Weights of a small GPT-style language model, trained from scratch on English Wikipedia.
Size: 10 layers, MLP 1024 GELU, vocabulary 8192.
Architecture: LayerNorm before each block, attention and MLP in parallel.
Training: a variant of Adam for these matrices, 503M tokens, 7671 steps.
Each number is 128 + 32 x the weight over its row's rms, rounded and kept within 0 to 255. Layers, rows and columns count from 0. Numbers have three digits each. The size before them is the row's rms in percent of the matrix's.

# layer 4 MLP down (transposed), 1024x512, rms 0.0218, rows 810-835, columns 0-127
106:153189147128146119128165078141091076158167106189119068094098174097145165153102124110110135101110107178108157108155117152065115164168163109133132183108145112158076140071133212135112123090157098147074191106189129137162152165111143181145126106117132056115185164072129165176163101138112163188141141088102191102117130159128138126195139164125143119168122118111134090098145145170146111125055
101:076096117172073113179083099178173113115127082051190175154068105104163142132126125155122124158146095150192143152142130141091036127132145180173128156163086157120166118100175146089138087140136141131120088068111102081123137110160135170205111145163181108146146120122162148076126122113109163114165154107116137111143076113074123133132113138095162142085107068194141135141100173143100159096161
101:174163124158059158129111085120169148180192120132130084145062121128091144037137216137119107117094139129149139114120144169130178166115134138168140157112139085131128150093206134093118051084138109188122181119097145117170090141149109108101154113102104117127157133124158088115193138117082111105119067150124175105140057122121131117170165099088126159128108145114147126120106118108149086116154
111:130146154089067114088141188074166134110140155188116096135062187145104149103116139173191170139074110122154146166116184119120153126130166151167113115145161225129159133112162119146220074146086173127110076102091147131164127086094092181127074170159148160118159036120131104129153183107120104118084116092089119190109108116126159081138181120109137178162135142114167167120158114165149116115146
096:088141146081137155150146148158140207135092124123093081099126126121120105041155122118145125177161129153131116159176105127158103114102153076157114154184103154068124069126086096174101132105142114135132130208168113107143120123142167108145169168122113144099103147100183080108080109155171159096085109167164112166194115183165127158152167125179079128037145109091130109163088087116148148162166
096:109172165204111085187121129094122142146173115170099104109097136151156060114164128142119150147176097150135127100118194130098140148085153124119167114137127096103143117108130111125088182142148072160163163163151131122150154122118177051074094111089183156065087147132101065135139066175103164170106159151078129127122102177207084148163092104144182096130219149107131132174086135110094167153092
064:106118147134141150130126124127012117135111148157096105108103106119121145132125127159155155139131132127110115093146102123185123122124135152120139000095138124136128134144112068192057157137122116097096138111085127125142142163112129120168104149158094087110118136118135133096118083125132117125159122172132143124133110133113133122095139122126096121162135130172131130080135115120108148255124
096:151129115106157076113106112136103140151169173085121084100146124105136137100102135071085115120145077119100128125107102203125151145119107124147143172149141092055066071103101079045136185121120159170130062192159132147077128170143154109176125121066099115152198105098135135136078073116127086137097098180173126148160104184140089142197139097127146110098140129118121075139125147123083102121096
102:135134117144141127141134141092148128099140105108099139115083157148161111137143118161119146149135125120148141145141130124062153116114166107184137175150144102099156103136118131092155125157129109154096134131172158100120126143143171143131097118096173124128148121111139142104132109153115142136123077098123106128149102135159121124137170126086156137097149134255129124125156149121115115145135
099:145158115136093137164174092097083137135136121085205166060115091117153161167071100106181114088126121164114183100096155100194107126110143125134143095153132155151156148139097106116113135123137158110125116218077112081107111161119102086202167175091132101093149069173132125132143165157151058151171180142141110117163084126191121110191148125131119153109118138092095121142135126124095127121144
105:122168161121111130153071162089171083082103178135111115098117162132174119120199074111179088079162138158082100086096151125143182136118071101126199100154195131085137151140134131190112129165133141142149128131135143086122132160112187126167114131230095162122097080143101165144123079099176112135144155108144163102099114100198092101083100080121156168051085135132058130079170170143094066122177
091:089166083096121081160143146142153187131116117097111162112146126131113161097073155105130160141110083134111150174125114092160161175133096095080156060124120096160097091132129126158154209070142111136180046158124115099078154127120144123066163125108132107159100117149180194075123144119125054130149173187189089146139110166170064156174138106112150107194091128083148104124121111140133157133154
089:142132172124118154144157167137178154065156055140120092119159119102097139157128090082121152093131159065125167113112121134116176102100059148180116115149082185159097168149124143115113066169157127086197208167145100192106140108041151126140189069103151162192114132156125149198100172126117107117090162142116160153158096092145101089163121126077139107133132112091116065125181176172089158088093
103:107132157109127118132141118151127128111127121126151076118119189157121065113090133106125157109087100083146114093184104159107125094112122102138172201164073165120166130156070123122197144108118063136092165134144138119159152131070146113119122097124091107134082150106152102174140109155155101140177150124118134131132113173148102202113108118109112125120101140135161133101124129089080136117156
096:111168117108073130122127072149124171116069200149154133065121106138184128118113064181119100134098164122124146168144140150142131105130128150101157135121095152182135166132129115112100160061132134134135096171165091173090134146148171065086184147070118162146135147111124081170158085150147141107110120073091138069105125127152179125134118170182068180110167068158114117087161131141083159145152
096:101137134155109114065158165115122130149149093116087182133115078094167136087113151103145163129124150152122122118106170096065125158101178133145161148156135164156191103119161114143128122145101099189106117070155170085128133134192129154126145134115115138212100100113118167046160097133169156111096114111130099166154099117149126151193129147141109116155173078134154087156105120108096109154152
098:162104122089134094142189170174102100182156070116109121098144045120119148140140079068055075157225152132142148086069117141107132182097186148118138157151116149129107187104062114100110086177084109124185142170153160123138166153133123163109128150144114157110104124160103136127101114080202114145183160155143136095143108125117108117186127136065211144154129089102138127164156167134170186107144
094:176117202123085105136122158114180127100112160132125113139098129156097163110103101163095091114112117127088163096123132133175143124161179160131131122132102136106141111178101125143145131147131140138149163103130082157114144152086090130184149165136156088138127121111131146068200130141158071102071137130138139116124125111089106114129088103184154184156144123155078058126093149165102184159123
100:074076089118104114146086137070109095135098104142116104098112124118115144181137154133134156137113121119185148090074188150103142143151178180144145084136126147139116109087144136178067120104078150163125138130150110134164132214123104146138144142176129131116156137120160090129098062084122219136150120124171126096196068094079148065111122151122160114165127082197105126086089156120111133078161
099:090118156100113156114126085054091172104099159126119129148122177123146137105137147126156186154097104129107154140119136116115121123090063137129101149140132166141120126084157087052099137138099168140106132128129122112113162119151138147139094097109185156123084099147171091173083157111085053116073119157142139134113099151133156136147173121101140137147088108150152138126142080052091156074152
098:109125133106116094158106180114112152115187168109147093205163118164151170128155095169148136145089110104197132130119129072168135092114146112104118081089083159130102118119066100087137126091136154139175150142131101184142111079127166201155138082100089155151107145105116092180139152141131164105103128100126129113156159188121118170161110135113126109133123132139100177173105096110134121159094
087:113105179123080139151123106117122144096120115176149042160145114103152119192070123150103192127095101076176113024071155145133162082084171130132101137072122055109054161106113154134134106131118119085147103117142083132125140152097091127135079136146107117117086148108140081114135098189102165144059104150128112195157155121167141138151124098115083149112077136156164153192219082126130092111186
101:135126131123179127064068095119142106050151145126185101149176146074136099149133158146120107158113140126125133125099135092042130148135114241103156144132103156129159178082128140116114156111204087125097182145114148125078106105118100135165172155112086139161137181086124158168129100142093129079087120142126129129109103071119116123086087032098079108133121172205135114158102113150112142089131
102:112158111150132127156138174097112196181122122156096136120162150099152116062147088132148092094157117127147105128123171087123037053118083130134113134129133112131088125123156124110131121095112109088084124146109068136132094168145098060205135124113127163126078153147161150102117199144209130073122137126097167077108102136156159137070142112080131130129175123121104129136209123105159092133125
106:133131081175111140137099124169172148095181151164124124126178086119115093109131153158124113152077116046142124078128142121079151119139177116149155182224144112078148135142171114158103102124163082091158144124064146143148145078119111138157135113074145157198121127165132044129180146163156164113134116166117121183065127120120064114141140123156151116120146133109110143142104101125106114142177
095:115155119120156121087143142115087071086130115139186149162152108142113142217148121146114104155120156117148102111106151114082103101132163108139135154120177086124140114079145143098061100073171102184158145094111195128144137111124203071106113159167163077137122158129120128123137098092107159148178130132101136118135111099176117108148162106108139158064074135121115153151078158162152120133176
# layer 4 MLP up, 1024x512, rms 0.0276, rows 811-835, columns 0-127
098:067133197120131097079162150134123150101114093160104095163086199211124142129101087132165161151092112175107113115129134114141146080145141123069124140112131104129086117169138114125145136118075160137109134169089222154127132151179137104160138116167139185119154149124123179087131127140207102137120078171097134126141197136151081114173140146138097102102128095128136045127157101135154149117130
098:103168086133181161139086081101147176186061180124106074103064133090127119145152128149165158160164106096115024149165150104115113123138130105120104098163135128135110096149088112107097081151122156130123074126146110130088084162120129161073148112160172116095149111142123110153085116152120106160170095126127075075121083226157129116072214078096157119163184128086102187138126125106088086085097
106:111161087127107117189059093142167187153116169099129097150179149123127093100106145105115110150129109070131070186107108131102118173101156127097127120123113138043115122086086123139128108110148115174132135180131156116086133156118191103113169083108102136093119141106103112138096155154128104132104096171123123090109099160104135142127139081064170059129104073106172177155130152146111086104104
092:102149093107190169190106125052113106132210180107157178124080107149154085119193158154174175106095130133110090163120176106136152150089126130129079083109137119111175165143134139138125170176111151135123038139123041154070121140128171151118154125178142182103144145146126111115139138139122106111255068126158151143090105166111127139128179139077141137118164150099159161110104128119117104122063
105:121112100100100144167162131141158101159155126121159087162093135066174161153149153146173122096139100111099130164101100179113084113147139134106069101101198148154106106163079182123132125136103166167168076093108120111119159157080072137123114111149121119098111145163098060164151125099100176108154152081175069097123155118114145130109152092071053098199143134100127064030162110098156114130129
064:138130183067128106163093139118135132166117135066160165143132114150157130098147108122095142077124067097110092105141146109148112088098151138150092166124109173078079115114093241105209134125127166165133116142115134076117140121140110105063121117118143094119151079176091135132194199160183159044130151079122123135127174142102107160108144096104134113141141103143103140183098107117181135082069
101:110117186129144159170091117111162166145121106145119132133121156131109128113115091108124215137095108137122128100134111109151112093174102147067092133061148077108112115152120138146115115145125130104107087152117073159170176152102073158146142178135115107134161091141119129135166126164160112178209135088122116087122078146093128065160141117123125155141109124075059116128141122068141195123060
120:160078171132128122139178117034148195130093153144101144131132161076110128140105140215167146100098121102129076167155098141123100090117149141136118112168145087154148132121085122130193132126074168136107144149130158102120104071163221157123138063072128101133141100073101161089173166173130159128145115167109163128129161081112071094161095087032152146129140137162114162127089166111140195133098
102:095201176064154123127106123086124128101159113109108122106139150140176141128179092189165185077129145136096134189137100092083124118176145142107130144099096113102101110136109134152139137142094092147124143063113136102137189106120136109126117129157161120099141074082161130095136066087122125118134128090126169078114138164119158144052202138129072097146162104113119080111143078123191113141139
109:091162137145112114071156177057142111149135129082140175165102140144078125132134114124107119151093142110197125117146143204142097125122201085099235123133150135122124142120189128131148093098088134129158136148139177104107103162139112140057121108115151171153129149119141177090134137099071148117090150152113055165112066116149122128117119148099127113132114190130155137099071102124164187131106
095:149092151141125136148095093112126049123167155098134170144151104132134143130128115130121089110128104127122065146146130082110127077101094136188134097150136173100082118150127097145093122176144162077094127096142082102083085130112114146101130188125101199099148111130144080127121134123108147102131184070071107139142144170121116136081192136184170112161068143124095160107150111144134140134128
092:156096103114047109133124192128141176155109161094134156171132126203116147146087190124134096150102112114165129120102070136138095152099217153154131131107180112097104073099104103139133145187067150082073049176123163140150172121134152135104117155154155105091124134125102117087154153124124167142165124176065157148098106146111148120128141157100117158137127044123155162145099078132116136128156
096:130123119139165165079089212105107133104072125084112176128104081141127151118191196167107074102111087088154124121103177152162131128146126146062156143179179175155120094156097122146124079102100113098143098173151192053079143109115135071160117109073134139107164110149129139140181172146082126115125152111217119140114149120122092061106146143074143146162112113101105133121153068147148193138174
101:153065208104076094136064058093129089172157152181126138155166103132116121170151149126106118101207139163147052137099133144097124143148138126067111142136135142108109106098100134126141112150121172191159116105121109131133116145160114087102108120103135071097145085112095141141114155150167135105149125130154154058117133221104076096135118154064166130167160160119157136079143138157140160146165
094:079059098127102151164072155126133081153077115105139174109110145120083091165146134110138141075096099159071146145127162158107103152152175106092070118122114150155107149144110096114114171149123187142066112123140141095176095121131128148121161057155156178100175191107161146119058105171149140113156086141111140081125134097120166137116170157154139101123137109120092113092123154063165030109148
095:149147195135143171151133145153129156100174228196061139170120198124173139112122119107127098106113154079141097157127125147158096106158124115126132124086128119101146127091151112130137109122193147137167154132117128095174165160126145083170149100164092050111100085068098088095122124138049125175094155127182099143076082097095138216160111153132071152096187129095140146190115097151139031160159
093:125166091115124134116060112100115090106180154133118142156208107164184116164205111104164159174143066135125120118164143203118053070064116143081157109103160191144157147100077136130148214155146151120165126134105087075110089212070141124070125174120138168141135103099089116142149143149120126121119113166085184152068129153103107075086152098145111100109156086118135135113089104047116127108141
104:076091134105146171101158109125133179126095110111082171135131114145132033070118149114140116102112147140112104124128113127119083136146117153157121142083110080159127084126094127136140148127105104173141112110143155081075164102121164083111149116090120091123163144118127145149117126090150155138145096102162102176130160153128128109150102108122108136101125149108074159148101130101160078138095
098:080144110097167157132071087150137132131155099106146137098163174103178173061151096094128207136136111080147097137128121130122118141144114179089091128108165196185177074120110163131138063158084205175118109114116099139094190148117133153128139137172095098097176108143122121116167128203149141112193123126170145089149122122075122103103140110113162065141036112120108074093117084126132168123096
100:108133153135136125180110130053158131164109099085139114146200141116126113142059088178223050133107072096167146173121163121149150146139111085086127112175136153095165132142119112100107128125098128142126121139144202105118066160113145093098113120061079135092176078143145170143162093119076081118128156117101109113089142173195143139054149103100114132116133097108158129086107060088105150131072
088:180148182128149132100081131128111160126120086166107189152152043143125082128133073137136114128110104175164104143191087135121157124095084121088116134155115127085073122100115125148135129108073132119159064161125160138130142072114166076107119070162083146117152158111108139138092142130134070105128119184134168104182178176123137110117117127169107150100132111137127125166137079213153136130133
100:176109087158127116129120124132122140155108114120114124136111147163147124097143119106115123112037075171123102155138172140166104075123118076151149115129124141145159118072160103140151065116075146189110158153137208117148153102097118113120131111149165170116128138149091112164128139133161135155157127115112171082104096123114115096213125158105115133145130126113101143127061086138109109144100
111:152099101146088110116121138141135167159123109040138141166144103149075130126132119133126172136145144118097130136122139134198046143045172097157137116166137093128131132181121146118165065116083167118156037118097126103121168113123143143134139124090187156070090150133099126101158121144162129179188144105052079084119218110088096100089084062139115106139114150118150101149074131174165181109103
103:085179133108091092169147125143111100135129139117140162136110132102155172107151115130143126139153082169108147128114146180155056120124090184054137129097195172154088078124079120119167155187078122131120109130116119133092092116136165143143132126136135090104091139107090153092149148112110093159096133156110141123108153096141125182169177145101100189184143110128154168117103112120136115133172
098:153137146170124091122111131186139145088157110110118143166070084137111085163180052121127149150145182153143094091134155115132148070151118152168077137117120094169065120120114139123131125090106122117120204228143114096114165161164100123088103085124162110136141064087183129146089146164141122124173144128158170087107141148086124140113168104123162173101134134118066156158119125117181095124146